Weights of a small GPT-style language model, trained from scratch on English Wikipedia: MLP 384 GELU.
Each number is 128 + 24 x the weight over its row's rms, rounded and kept within 0 to 255. Layers, rows and columns count from 0. Numbers have three digits each. The size before them is the row's rms in percent of the matrix's.

# layer 4 attention output (transposed), 192x96, rms 0.454, rows 31,63,95,127,159,191, columns 48-95
081:174129087127148131099090142110135193116147107111112140134137096116131194150113133136130094111120106110097120119134139115112171109101144152110111
116:152118093143089141123125149122111140123114096109129106134111153140127150134124119099113178082163145120126100077152160156129130143135158120100139
098:093143152095112135133122132142093115144146158111128122115131136137052109114093104152132156145154175107152093159101131133118093149163116133124096
078:116149158156116135155151133108124112151156119110113147118119140125091113107119147176134110098098132180114137153073071167111138151154073149153139
145:116159152122092127142135094121133143157156187148143138115122156121068128126115139147153098155103130120167123131105132131140085112133104125121126
096:083156118151101130131139125143104097132130179124131143135128125103161165162131122129095117164110124136138122111130169133134064110144159157157095
# layer 4 MLP up, 384x96, rms 0.14, rows 0-137, columns 48-95
114:159112120126149136143127121106110106102134130102160110183099081150139092139130077129163125149168077146120116109175127150121116107120099119103123
096:131099098112111098183128124103136139117107159149154116135091149112113103112144164125192095095125125101158092114130165104133109072142156113179123
122:108144106155094109127110116105121175142093104143163106165117121123144089124092165154129086175141124173051081129147135108129167153175126119106143
110:081097150171128101125111110129163115122094142132092111127086148132133146087150198126149140140158128136101097148176134115171126162138107120097114
085:142136098121137133135178101074130118101139157166178058119134157070157120143150117075144169140130135106107119149124101150089134108110125144175147
107:139171094159122090113094110094106147129132105137169105132138144153127133087159129139092156125146126130098105152152133107133090094153115123118137
101:128127093116109145154139111113116120116147114135097115150156118133155102104140139128164121073153141138114133101106114142132103120091135086168170
114:117144126170107118123131127111144138108125106126090097140143108185100096119107131153106149116169108159143142163082065089130115129125116125102109
112:145122141131147126150119152148153157134119100132089133101127118146169156064141120144095161160119135112076141161128126117174138180162125135145093
086:105120143128125105167156136120150095065070110127137128076126129165163143126129160173105165143138121133131189116112130145104116138117119125105143
103:123145105111141097125127121123147142126143131149119122110125147157162135146113138164120138104132110148138145138111151098124075146136151093153120
103:150092106128129118146096090120133147134078112186177117146116129149148100167125137100172100119140100159101137151110122106137115171150152113175161
100:149082133147114105102134097140156123125115118135065131153104131132160159131069130151062156120076142133138143088187127151113123144157121091109122
088:131116137122120100090171155128089166129145132086107146124160109138093103129130124127158108106088165184136128141126128118158137087125126102120155
102:141147078128125117103115137114154071135139194141147116108149088139145146132111136143148136122135125175089170124157084140136091117114120146139123
118:111125159170127156130138121146158142147074110157065142145089144106134154122103133133103127106163102106119105124124094134119101177097104111108162
102:120143147089138149094121130120150136122125114123114058113154157169142121162101122097113111106073095148130144130116155121143140137095114123144145
097:133108115106117110171115143138111100121108068138128127155158121127115115161126115113129128119139075126123103178142161130123147139092138138127108
095:176097147140132105145107148112124139119122137113143117121130106182117161097106151135156145144134105096127165069104156116115144122143150163098137
103:117153137045092124190128139140069154118113124140139111139131116146154148096089148161131138097133141149132145133133121149123120132161117135153133
094:142124145123094131101108156148142146146086113132167180119146152144140143102141113124124151147076118121131119155098138178170076134128116124145141
087:104119139144102101110125143146093177128130097156100089165139111119119116135155133150176149115113140140214124137097110138092075161121089130103139
094:127115107099100112111146128129153135111122135144105122072146156121143170090062160107107118141160110120117147117116155122097130138171126121129116
106:137160129128083128068133190112173148102115174108164112142142110105142153175140124153132120114072118167131124111155124135117103174096119106151125
112:155155120140112149152141099120155131145129105173187108104123131135119159120094136153119092113123109133152086143088116111110114146122138118126149
112:102111125162108133106073164163121163123154151180122141117111143135109077107138129120100090136107143161117132117135156123139140083157125168151116
093:157154106125130181154111128143151076107119087166146103112095140129147145124162145110129109096102149109160126147093147097108130069115122145183101
097:139125141070132101121142112096152121100150167149120108100140170113117085082138134106154134086168127176154139132137116080146096116147147127134095
095:120112154136109145138171144101126115103147138116124153130115158181124121158101165110148123129124109112141072116192152155101151154101099116173113
096:105134139105123160076117120128164102166116114140146134132108107139117144069097116098163136115137157124123170120121152154169136117143107115155100
119:092154132180122109136114136127153142105144086086167140184106136092158130132111114146101123110148145152109132117115134084148132134120136125123157
111:117097138143077097147182104148109138083142162165110111139111132125165175124124138116123100136110120112101128151144155106157113146086118133120144
090:127126137116143142121127133103118135093113138124221164108128085127155136123111119132112140121140088142104145140170093168149142123141117155138134
093:124122102148111118112093128182140094137126119127146109134126125129087123147138152114133130134137195135119087156087117147138165101179102138114101
089:145119112104126110124122116122112182140104172128161101101104123146105113088130155115128150137161128125127185144122112137083138165124167124146122
121:147185116142142111147132110118133090100169175176158117094166106108175142122096121119132143163145120112098077132138108152115082141136118097101125
095:095125132133126124122132136113143116077135167130177188151117113129169150111156124095150145106108105139126123144136106143115113108161157102139145
102:106131133110094134109138138133135159144127113099096083134135081133116116137149123132112120111141134157160144113153155163127121188082114127085118
105:153174102142124106152174147155154144111165140151159132149166147149114098129080161120162178114092094089103111128132101110127078110163142121100155
097:108124085119135111129098087111121137139179140156166132112121091145105155078130097139132118121161140141143167114136155125139080104158125133103116
098:122173139130099144118156139185130126141078070132104150108140113119149139124114106108111146169133128170105115131150107137135116147184105121108103
085:127142099144061142146097164121139089145125158130130138128135136115124072119100135137158130126127103122164149141148100133151102091121136133162158
096:100133115129108084121151139149153118120126122126136125115167166111148105095188135092105179135141143133101145131148121164095174160083140113151085
100:134166120105141109093125142125169119125146084138167124142153120152119080141173158115157123109135151142091154141141135105128106123122130112106134
086:121130120157112132128151134091096139163134132132122092112136094117161134145110176120096129102106168097125115081179218129116138121101153121097151
093:132107166175075108144161094082136108132123117123075151130114121119157142134094144128139165106145083144136152124157093148122100141153112113166086
085:114090117169116145109147133115166148134089145126144141169135138146077166180122127125112169124133107186078169130067134130120072115139129135108138
105:148137123128132099151146134154141192090090182128162098155070088107123132125131161138107120133114128130127081175102107113124115143119165087169109
105:143150143102112092165123134137102148125096129134140122145093122160147125176131151148164126129138098160098092091116153121147166116112109139134150
113:107072135092154119144106123128158105132139092131123139117135129134113076129141071137137105178140156110150144124128195113124133131175128128117147
091:138131174152082094146123130165171105112109154163137093122141151142116130097137131119135130119115124138126155093105103128109127129158128118149096
096:137087086160115141133140139129085130120091127181121132141133147137180146124140097098134093099133094092128142104159096123138132163111083143135154
089:145132147129149160089125150105134150106139117146085135164105096128154172132176110161148134107142148131100117141148114100124132152110174124115097
095:126062156110145093125127163149136107087111141155106124097155146126096095142125154095137136113145150114150134190131146127136112125119144106131155
115:146103155123151112111165113105099112102144109094112129133137114139092127129102118135121114155142154155124134113125129118146105119121109165137093
096:066137108127135140084137080133174157116128144143071101121088115114148109136134168135142168157149133147147117152108125134137072173118148097133124
110:117128183149098153130083162129098111079142110098150107135123103114151134118123133124172153135121100159180115132125130148101162160120110110160103
103:115156132153134117116144115161079113092134130115114116125187096112152124117182119147085125086068123142126107151128185108127116098174112099149111
090:150102154114136128133108153137139116140125132159154109111149133089102093137160157123104131118146193142082128149126148115136108145102143069123132
106:118148121124142167112150144121127143093081123114133104102151105129166133110146163125110148127179137179130146137140150165164114142104114135162148
080:098143124167170111133126131128141136109123130125164140084151097156160131162105108159136127136121077164131148122136128130152117142138099170139101
110:163131119131147156150158108140194110180124150123094131144130114141103138113113147121129110142139120107132057188120146126123111084133107135121128
109:135124155128142144110126113180130123123087097116093107108162098093115134091151158158119134091087135128124090189121158136123115129162109158114136
104:118128142154154123136148081115110120144071109144085129134078129140131150111113140110086140133138072132103117150148137116152115150088117122127096
095:168144127120127142131118096106113188130117153155182126102104138131077140117159099122122139125105159122123115137113134048123168172152102106118103
097:126157102137130096097167082102119140126090170105103081157136132159109145130112118120141177114126095138118132171113149140130171118120150079128131
098:150145134093085133114126155100134129161139140100133164177143121146115167132134161144167122174168120127127145084133176121153129132112085099150118
118:119152128135097119153126076131127117106140102145144098121115081173115147098152163138133153120126141116140142137150092137083143159144144136101114
103:138128090102093118116109137145149136137151148140135107134148121095135139148142151147175132120111107145151150088161094116151126139113116149161096
098:117136132142116128137099122173147124134106081122111122136108100119141119120147145103105174121119071126139120121122108152107099158111096148118102
090:129099142115121103136150093144144064125106149166121113174153116101103094107119146095153101117139161152153155099121130108112102133116131093130153
103:112134152092117137110126140120169136104087102118144152136137138121153130119152149141047122106149137115139147138157148137105100126147139094124131
090:142106136118134133150121135127108123097105112156112050129107136153155140140171155119095120133097111145123131156144106148196155174115171164131160
100:163103107085106143118159128099127112151127127147100074174110094126154126120116134129121132108155142094165114124111134150140115146079164125129128
092:169101162087089144099145127162136124093089130153141111133131166095096132140114141107152174101124143137116099126113152123194114120129137121143137
127:132093163098137123132137132143091156094173128136104147158128119147102101102133138087114132135096110136134097091138148124120137122151116114152103
087:114103128102140161123126164100128144137096120120143108140137103151140119095167145085120130091134091110106145144198149092137140116134080094154119
091:110121151117127085148138122095147105071153096124116120112118101169153149124130126067130183134094104177121121107139140125112123111094154135178124
096:094118186120116147126112135116117130127146142148109145124084158149144139125151135128134074138140136138117097138189139152132125166119167088109106
097:130145118130117107160160102134149126123156129105132123103121117157093174130116147144091188127121092176139143160146144124152082131141088097109132
097:190134128127134162124120128140166145138131150162097077180122104132174125121113093142139111127110104169109111142112132089144175171124083157140151
092:124114115128076115095142132146102126076130123148093121146120123144143134161155115120115170129146175115091070101122138156133096117142175168136127
111:134139101173116130124129096149114108122115130122136154148151097120131132090166134176130131102139116117077122184127166155114161084142084120094106
115:135123150151126108108099143112119143097150155138161136124134117126133155118150129131085126122132124155146116126136147145080134123108162154099111
106:102085118092141106104174147119137128152153099148145152137138107102123143122118099092148138093127118118128117154180108153087108133170155096110085
090:129121158110154139097106139132134134115119127182170178086118121163119123171121144104102111119174154166116111108133112113121109135141132096111097
086:118085090129075102149138134125144155138142085141146099137145171157137092121136177101125151135089180090112105143131128102152146117109127080175131
114:094153126137161123082144112129103188130119097122109080087134130082170154121110128140159099097116160177129132120150137099160129138178133129131095
103:111155102113126136131121084120136144111130149182209132133084113137161140161144102128160144153131096144147113115116132128089130146154087106140139
095:101104171167079129116135124155138143121129135110112101158109116156146103133099143105118070165119133155098101137143071126125157135144155098097139
100:147119134149104137151158104102134128124136114136141158164165114144117154123110161103104167114130141118103116086126133065139161155090086112154103
106:176152119113123115143166130079153082146139143143100092141108138128120132111112092116172102162139104137109129169129101128107143140148139171123160
085:121153115121091105132113170106130136121166194135137128180125134117148135093124157183152152125150136132110072132128096150102099107145131107164139
104:145080104111079155119103111121120116108148124092153105176132167123156133136131127091115108098165152165131104102166127123114125174168123128095129
104:085123131140146089137116105123139123159129154141125123155146160132109134123144149102110111092115125109134101117173130136091149175121119101129105
099:131045134131150123138065146143141116139159114106102106115153144138149116149081166133117112147102141112111137096146138130159136103179144158136100
093:093147158137149149108135098117156156138132130116147149153153128192137143116137109116126125139120112113139094151105132154130090129137103141116073
096:167117132100128100120086105091159143131158156175136107118170088125133155104102103140181098136141150151146139083136133067140141077119107122141131
109:120136138148106171143131130101175171098074098144121142127182110107146112112156144142156092140125138133097144131172130121100126151131134117150144
107:139113148127113145154155114089113143117139166142096107111141103161155153104097115126114100126157135177080130129149136122124092106149118114122153
105:145140078103112137105132127160115113164126139133179116116136152082123118094089135151167092133112115128144134152124165120150137169163111105133136
115:105129107139128095162120104141113139104140126110138159136153155158098129123127141134183158126101134170100104132121183140084083129122101161112193
099:137155126128123169125132081140127113139117072130095107152178111144140090072143137149157124115108110185137168127154096101167074169121114134110099
101:118106080150121148140093116182144092137134137147142168104092167116135150106104124120138090131122120119137111136146149142115151164163106090105163
094:139145118091123133143140133137131068102100096175111078111139151132149166149136111155134135121076144139087169135115133131114101135120162110136078
096:125112115112152164158089183130134141124126118090162116147160128136082113101170153095096122108142122127150186144156104100150104177159108081092137
094:115146130109102163101163110098156117111166165158119119157097162093146100105132155138132096172121112130119078143147159116181145161106133138141110
101:139132114105134129128085117129149093129162148161094119110133126091147122086122129130146065107138137159098115152104146128149140116131120127172134
107:154144114173104120107153103082133125111140196127154108092098155130119131105145079112100174129125110160119126096138084122122114135127128166122119
102:134135106125158145104112154104114143141121163116157098132141123155088157134138159122118118115167130148156121106140133076088169140102128124156135
093:097120134140129138135129097092099149116130120169146102117096145132157154162162156112111165137110074118151135136117133113143159139169130148140148
122:129107147093143140145146148155115181137128137159102133141163114129158133099137149102120098134092088135133130153113203135108114140136136099121116
106:131111126131147155119117104168109147136171155171130131162102122131132125086175145148133170145107116154065142112159129149155090116146126167087100
123:104135129103137135160142149126139134179124129147097131120143143097109110088093120142123116103147116166125096098121107112134122145140079128072115
098:121114151154110136139080083140093115118167115124150112119152171160152103108140125059106112092163146142168146165105118115113111133125131122118139
095:128126085117053130134159127146146144157108102141122097122151102149165086126123137139160128149149171137152108103107101072138115145130144154162090
092:163128130160140128123135114159109119110111152156098156097161118129148138139073131110160143137144140140065097115078166122128147112089113136141151
101:107154161139102114131106168148159085112142108129145122138135128141107109135104138097124139143114109115116171154174131137117123107124172084115148
103:107095123090126092116145144127147143128103143156149125161120126101140190154139121105113102125134166118186130125136144129157138135118135112147131
097:089088113137154174136094136105158112101127100067167131124153111142119139169139130129127137085108126096128106118134177124089123164112125111131130
090:147122138158117134105109104094202118141117113123092107133169109176138157123100135109087093121083180115132153132117156139157152161164128166139094
094:105106157137129094158072077144118118116120096106126141139074107140128109127153116100132094137152117139138148140144169092155119154122183109141156
096:125089138125102155132120127166115130185181130134139118154122113125125150105073157106146072197118170145124155129144163108146156138102152110115119
105:126121110105119126131124159148107126130139154120141184160106129140155167140147145092131194129136111173158133112080144117134128104134106125158131
095:132150147097094147130142108161158144116123150127163138077135103087156109110120162155152161165114158130081118136134140173095105104175119108162130
099:128140112132132144104131138150161158184099116139195091085122141157071112128137156127105121135133168123155101156129112103131095141146103132119181
093:127113101112140074139136142120151112128108106109074159195168122136142122122144151129115139172142138098138110080123145063128110140131127158099094
095:154079079148095127131135102155125085145127150116123115121114149154174123112157145115141100122159146172131083111094131116102150145132131107122121
104:110141145121100118122110107137171104100133126108114134122162097146112172161133154144078164116111116142118099105086168124128129123124137115141133
103:110125119131082170174144133084116201153145097091119125101119129101117131103142130192130106085120101134150122110114144118115112122150112136121143
104:107107097162147106133115127140123097129145107104085086176151174154111123090163145099162130126166094179137096122088117105079100148104120133147134
101:131122079125121123146103106157120119152133087117124147114153118105162128108117176144148135115116153166177134086134161096145132168118138137146139
110:117135096111144119088109167124137157147128129145097131149115167110132130078139176138134120151123133119137156129112131124133144098151138153144117
085:142140149177154103086112149143128144104170099142127171113155127138116119134138137099113132126098095127153103147130161141082178106163138162134136
083:117083117125129146114129127177166125146126128139076157148116109108131173137133087105170154089128128137131146118101147149160091142115139138155166
104:123143146126120178139105144137189089129114183164105100106134117090132113121142125134156125113097125143133126160186119115171150128143124120096156
088:106160107120085087124164109155141158114148146128125096096094117143127105118121132131134111145104147126134129110183111095124075130105179109114107
100:127127147128120146165131141127105156144126116088120092091121093164121134136097153114108080162129168157129114103134131101181148100103121127110086
# layer 4 MLP down (transposed), 384x96, rms 0.137, rows 0-137, columns 48-95
104:062137120120153141143103143152104135143133180130140123118128147102166171119088121107146139175106093149126096166131116096161123107149121151141151
082:180134165144118140152151119116111154149122089117082113170090129116082137112163156156120109121119068133136125149131156151103149147147161111083164
113:120126099145120162187149129128091086111141157091121096145134097122112138202139096165125129149114112139173140146138115135169073109112158115173086
116:157135121061116145144128118102125103153167091178153146145141119131144115121131125127165104105082157097140165087126088100120141157115103132131170
085:152144106133148141118134110100138171096118094130115138138108148110110114111111104134113121126143115111119154127093138097132142129161147131121102
102:142146108135121098142154160127173139161120110165138134109146126135070061111139109155128104114158137136151072080135125101125101113138078140119129
102:156129125148160177156146169131094111132138128140121187124117122090141119124132128152106109089130120102191151120127101115133112119150162085125152
103:121155116139142144129094093117059125114173139081158125139134150155157107127098122061125139147102131121136124082143172121158163158136152157126116
103:109154115089113153081172119098078151107130099111106100148121165125095085073122156122133125134143088140126112114100168117125115136120169139119146
091:099128149101119110155074107151116137105121103092111140117168115158123119097109122132107135130111135154123091166157089123099124113168083076169117
104:127094145104132104144177100134173146149132165103167154164109088159117102188129082128148118137127141101137108132162150156143101119122145190109123
116:067108138122106167202117136140104131118104116141133140118140143100140140156162107127134163104115131106104151126082169141121101119094116184169142
108:105124108119155140120103122140121121101104105145160146159174122109142095142136129153110137136141104083132126144137144174107156104115105173179126
088:131113105155138135129116169121183131160150132177120168150117084137126116105127103113128136120134150099142103175161170151117100126149131088106096
100:154126128153128162128169099105117141094147094092116101175171091072108108161155125101136131156153118139127109159088140135078141137135092110118140
109:134114125143147100136115147160151151168140154133164109090143107101085121119123114150156154156122158118128092138122146136171076152133145123136139
103:155131115167141140082147137183096109160061154108107141086092113131100086122117097141159118163131153087131101117127134125137141149128121114148133
104:135122103129162140126151118069113112140111126131147134132142124142130097140131102158093127141104119056150155109133135134118108099135106119072099
101:110121175134122150104134095111116175112148172158124124152144111099125099170155086156100136134129098127122087146113131082117155111128140129093162
096:176102136132142155103097133145136150170123135115142146137124089154139156112062173182097130139098150120090150150124128098125113148101151124093124
101:113092151117087139092110108150129142145113104099123125189128127113137090141128176127102148169107107095147100130129165152140122149121103129107166
087:121137134109145126128102096147094172133149134121119100112124124149136151105117084134101146156124103145125128109096107159167143128115124108148134
102:069143111140115159142156153146089160130134130128106152137103135131146081096101081148139116181116149121160141095122134098152139092152137081112140
113:145053131129121176110109122148141157147092131133157154108164142155091114106102124177128177114151149116107085128125108140126145107142142088080133
111:085125125121137164115080126117119145160143142086102183100140116127118167119136159073129121098112170097130086163160106101122157128138137122106118
118:137101139133142166084100105096109102112120160108109136145124128127117129156148128148074123135150137105160169098146096125113134119130165117195154
088:111122112088177126132124138142192160123132090124178148120135165128137111098123084101099096119067128160145142106170145104108170081129151129140128
094:168148133115140163144133152116158127073159136172150143134123139138117147105048147115136138152134135135157102128176086106143147134154151121124152
094:151093136128147133157088079132131165159148127165145086078181139090147140117106105105117107147155136108091107122076159139115140117137119108106126
098:119122140114160121119109158133135182116128164109165128170146110126173124101130113122136122148088094144133119124166139129149142120094141126113102
116:145118151103149142150143129140135109139119156080114140156112155112170130099122125109132111129098105095113158138121135144192175084114119143179150
118:086089099086078114114188114122129143137117071127150119125156132143166093139105100146136084101129096123157152142136153145132112121112078108141104
086:155135102156100100149158153133155160129144091120109131144088118143138095137117198147126111120122118141141133135112131122158108132139102136102151
092:099114147085137171179091117113148186136102087115141131152095164145143143116100136142121105145157113135144108136119150143103162144111152097145172
088:090157091147119128126118108173146098143092162134106139095124109132146131092103128121149107150174115096104096133087132143128104102115120131153122
111:159116142115139127112138119151044125110126121125132124144161132131117100145135121140085190152106135127136139112105142161147141105159112149163100
093:139166170126116182133134165146089124147138127151138105109110128129153172114124125164078135106182102117138134127116142151158130159129147093102107
105:116150149124164134151131114152115106099129131115123101131153144096149165112115123080139166142131085108145133128147103142114056105151136137173133
101:113175144094163150122144137139107181098162114102105131151110125159118105146144157149062139126187116166150088108125146128096143085114140127098126
102:129130150133129130135184111143089115165115139174102113099134114111106078087087086150157091104140115126143126124115126166148141135102119130153144
097:069092164137161157156135140116158118109122119148113122103130112092154137152135177136153096133129112108134127091144154123127115122092116094119167
079:143151140095107126170157128136071120119167108096123089138102086151105163131161116138102123142128128116160124153105165128098141117153145158150143
087:130124160135091145166145148169107176103107101135117096138135124129107090155190137144110133120127117120116100133098145128139149114151140097141097
103:130149142103156152145103121106132217179128123136104128125120151124130104100145095152097160123082154147104089155096102137109104111130099151146114
094:091147153078156136167149106142142101129139145145107151142117173142103132119101116157081102146151119120142162136115085157093138131130116145087101
097:097164132141149095118081136097125166148113118110152177161155135142137186088110142095125134135092141089182136124172091143161116125143153141131119
085:133124141174138113148109085130067155126121148105156136099166103122120072093129124086128126122130090108163099158154123161100165094162117141148146
110:129126136142135128124162100144067121149170111123118147159091144148136133166115093136106122108169143146138113184107090104132154161110125116151091
099:118088130144161105127137108143146125138147126149117105072182099079128136132125138072109179127103116123127123137103091138177161095143132138128142
109:114168156168153111096154124123113143126072128107092076117110109131124100149135168109123147122133132135130107164128125138157118143091099153126130
091:117110148108154142164113129158109169113131119121155135172144136164188107111104127076147142157076095116129111135132139137130135114124116128132133
097:113130152125144141144129118114133106144147116114138121103178127137104136139124166112147108131146112111164129142081180130106145139118160079073092
089:150139107153148125186139121139086140120153097075122138109126079117149116146136098151108151142150121185146115142120109123131118120154110178105157
089:120120158104140170147119129158090125168141108166121141180119123116117129124116129126119147161114112115139104167131148121090154150132141116132105
098:117152114118134093133113111095122172150109142173124165109173112088120105099145170136148131123134138113123150157122138151083126122130129098147152
096:122137137156137098154145148109077112130124155079138147156113149133133133109124140153105103156141114164112124149119165149170146078103151133138119
106:149123111128166124137116119120086133126136124145123087151142101144179108118153078138121117115117121130089153126097162138161113103117121155129101
101:120117139147139115135095113138181139164116133140137127124147172096131133098092140144149135126129077141103147132127106168137118157135106131071141
084:114173140122139143131139130154168141150194115081147150160114131087142119136109094099106125146156090141164077173118150129106157118164153120141118
107:128128114136135091130128144133132125133099117189116122097105096117104112139106180182131148143124127083122067160111127126128142127138090173129099
080:164116128164119104149079126126080130138169083149176152189149121165141132128134126122133112097127115137132110081126151127111175148120147096106136
117:201108122153114142126125091126136123139130135115139123117131105200117097153116145089119145121112131127135130121092127129166087110148136128161136
093:115162144116069134113080155125183140123100148153143116115144157130116148150148115152144138137126142077165129106158109097109157122102131163109097
103:135147144187102136145119136159125115102138128082149142129136132151105161128136096123112101138129139138137117085153196148154114077157132109128121
092:089108142123122148125156147092127127147140103117105125145157095168129157093127140143098146146157156162145075133158145087158121128153136063116137
096:110103149117109142109141123100125041142070133090132146128114136132127095122131100160118150138129130159098111074114117143149164132103153128151160
100:121139198128144130129154147118129100175125128115140153126103143102117086141139078150142146152105156194113110112128125158119118138134138143149147
097:089098135117182129102091130096148149137158154146158141104108111091126136113106140103141127167103116099119077127164141173164167125111143120098135
089:137167134086103138131093153162122167117152076097117141121141108127106171132153114150137098147115135102145089130130185142144147158157121146114147
104:153111134109097165139154115150146152133095137114081112151123120154125089065096152166106152164157149103125129123127125111088114098128106182077082
083:138135106101143119123123139133111110121154109146121151162108165121134114108105120163105163140154097106116091141135138158141138099164143158139148
100:177136100123128154123108096132115132132129091178096145123107127138103128115164133169167171133144112104087145133110124110139144155085098128132136
094:126149123117163121148109132142102148142120149124128165153151128138130146119060098111169129120123122131132108153145078151136157115148102136084119
099:120122143112155092115136149147096170128123145146145106094134098124110134148102108136103112136106147128134117157078090159128142162105119107121133
096:121094092130182123123105109127150135135121159097171171146123111139120120124145132099061130174132124137156104158160105121148137073128190123120115
120:148129118112137132107145142107141150125131159142129114162109124103138126158137115125164110113100116098126113120129121104091092108146131149124121
084:120095168148130153163122106104165136136149140138093120107134121129134126131136152122097113154128145118130152119108128162169112102158158115093123
097:152100127112094133145117108140138136122104136137116117117099139137105072116109120117136172160128162030132108108181140152133178134134111109106117
096:103140087153161142140169155103136105119122110119165111115110098091140087124058130123141133118128149108141162114138145132162117115137098145118112
099:149104176137096160094096124146151173136133129096140137108130168135140097148151128097077113112109146158162153118089143148104123117122145096125173
100:124147166164119130156136161144115123102113127131129144162095103091099170119120121141139096114140154100100127127114142128145146168147105078113144
099:110142135116147133116080067131114169125165134125120168112170130095151117129098117080115127136111117137143133122151137187132107114144111167132116
105:179106102120173120138114143090116102141123112160156107126110128121064149103109162163127123134122127152164170122151134145127082151094147114073121
106:125113138077127152128140144152200169171114135161103110119125160081126113125106157097110139126110104113128121120153121129160129136122109177111161
113:135110155121162151139142176050182139121143140074085151121120131146115072132097112128122179125121122114102131154101109093167107125113139131149140
089:142121141112136106156139138166077111134090090135139147150110116124147103182159121183087176150142126113132097162096092125115138147123165112146135
085:144136110154091140120141112140108150120169073115102096137097123141121162158127082122095107150145108149125102107148137103133135094181172103150156
117:125134111171131121129128149128148101126171083173117171121117089115107101104114169145151130108141129146152114133151166144094102128137155144116095
094:120140143114196127146105105109154120115160159135150124148056125132146142121091171131085128182123108122190144090151150140123137084100122138085113
097:188149127093149152096136140135147169102126134125122147105122125065101134144130143131119103081103173123106110106131118125101112187132144140146123
098:149100114116100105143176106127127138127142116120158156191099125163169106124114111132147167164129119119125115145108103121083160115117124131140181
097:121155145153127178131141109096144142146106179134087111156077124122127147132137107158126116133110152142113134164133110177098080168124154132164081
082:131130166128122153173171131152128165158129105104155130099149132087097151090089116125091127136100100108168149091149166118126142112134113123139172
123:092146107140156118132121137158131109149088143176109123111116130130158116134104085136180139136104115138095149163135073114155127136156097134175123
110:105159102150111136139126135133093121081088121135112150114108100092133134127103115137180175152161084140143084119081134120100129143141117112154125
091:196105130081136103101129132138122162135139145117090099096137158100150165155107147106104161144120109090162094157092117109138136163110138114123138
104:118123135118110123143154134134106098105175150118124114168103144110099091146119136123118131101114135100149168118126183133129174124099125138117123
086:170121178134083155163163096107085106108165090124105129158112119097120156128163134158135136110152098147153120123089146121102133098137151157073130
111:132107118122119118120104103060124164123095146124161176143154126125116144106165116127132110119136188119120137071130134121154093094141131138148125
105:151134136137115102174136087112145107137152122143140170137135099139147114105157145102109124135172125102158158146129087076087135109122140160115084
094:146102136148165110109114125074150146178101159135109156133095144126123155140102116146091098131153131147096153137160130112106129150128120138148153
109:161136137145150116140110137118158132155164135113117150114093112103152153109139158128134138093132115108081136131159091107122124054114134165146135
103:149104157161106141148107121139096116153169145132089101122133150120129157135129140105095095134177103139113119155135105123140111109117173145064145
116:157155098134123132122106121141143127083164128108071131141160155126128116133101138151133143144097104126133133106111067088166091105159107137174128
087:118159157135184166129092090100127162177090151108121135090149119148145099105121136130118105143093132135131095142209112119147120121145104149081120
103:121157126112153118136142109119128133134134093150152167095121161123148128110125122144115149117112136125140097165141120154141102071107139168136093
101:150110110113137114156128133162154197125108095120119123157136129151149087100126146116137132103152107109131111168128092118130105121174114116105114
103:125183144130104135129151096139109159151136148147120146115113109131143165139144066116153136180121144151111180127121122144142117127138130137091098
095:140117166130119166146132101114143129125127127111157157101148130136105154109123154120150168114132076106107108106171189102146099124144117135113124
115:111116148146111149112113102136115137119107147168100171164108141144112067128156114116088143075119113127136115116134076121165160170108109107093152
092:161136090101161090102131123150132125112096101134125158111129151102084115104076136129123132164130139153121131141134139088148147141157139113127107
122:098133155107150146161107114108154143136169098143125116088154134113133115093101146077128143107119116106141172147112134151108135135126102166114115
110:142153110092129135090118113101178107094103084119126165148152122152131149076142137133114121133142120128094131115096135120135100155100154170144165
110:136125104112167122125108176119116151156115151117144131101109090138125184122122150092129132181121071119142118159125156109092114102079134112128135
110:107095116111116094118149141093135102140155133121146162137122137104129117155110079128160088107103151141131148115111133192107160142141113156161110
087:114158118132157151113155140155153162135166122138110091096113097144105104182124148145136151143165153105138123148166152102137134126145163087125099
095:116113113143127154120155145145134155165098122115133163134117107098120123154132116092105141146106158173141194143120122114121107118157153095131115
089:152135140117102145126140087163166093134162109109148118144107128146110103198122130136151175134157088109095106123144153126142116125140120154106085
091:150123114145101116148117114110150158120128136132141152107150137123111141181135140116084126099099105136115126086084128105129113145095155142136193
099:158143139065147114120117126117179104129142122088116117126147165111112160121116078139078142193178140125162123112138107107154107136113153130149100
103:155136146084174144150119116121065108141125140097126120131098111102120135125139137189093172135147124188151116119168113113149105111094120122139162
094:141139136130113164139160109139115092113110136126106119157127153129119161163146200176108148126116160100114109109127128115123130109117140136065090
107:121093129132111140140163126123123154128127133137145124116124121143151117141086114118131089140136151118080118090146154125148142144144148122117091
106:111108142131116171118114178128103111107166128133138138118136145163110131106101138143101104125151163134114097122144130157164091149117092129142092
093:169130145134114116109129129132078117109183141157112118149133118169111121131137134141096124095127157150172133143140163115131113132126151133118107
105:098159138124150140174118118094144158147145101114104134112124088169180065110136092144091152146136151099126130098158149138152113092140109117119128
094:147126133134113124133134137121165153197128141121141085105103162119124125125084181141084102150109131143166105136112121145133144117119148088150118
092:099113143167151125126140148123161132156143133091159141128148151123153124094172119113103091138115138115163111150186107143139092105110141123096104
105:108146138149131112142087126120153137190109202137132106099123141091106121109095111135132148114151126156115125161158132130127128091123131132098085
096:153161132106156146158150131104126143130146110103139122162120095148125101152115113098135131169144162177128124084133140143091142134108162107136122
095:158122140118132124141127168123109127133088159160128113144135133136179151144160152173129132146111101121152122090123140128120117125062100116144142
099:124122111134140144138198136143100141132105133149143121112123144136097150115124104116129106122190106141141122153155131078089141153208146113126120
124:115136142132131116146159125148061115141101118144106151117109176127148132096115127103129126118124103108163114176108117150116147111129167098117143
086:145155107176144080093127136154091165076131126162138125115082153113118146124104095147129169160121122090124139180137113140139153087109122166113133
087:100130132150177137136129126154159180165165104147134151118131110152099115158134124128124131090113090094137087088122135079175103142155132092100173
101:136111120114158118096169107104133100148128064101085092133137103174066131120099149173069132117148122141119146138152151157106131130111153143148117
089:135100156097147171175122116115113155104139115119109132099131143103129134146153129091134136129073125134142130166145141158118137141149146167100094
096:147139099132076117148132080126088106124140124135156124144127152136167134155132117116148148110157134116131129116140188111125146152128159111090183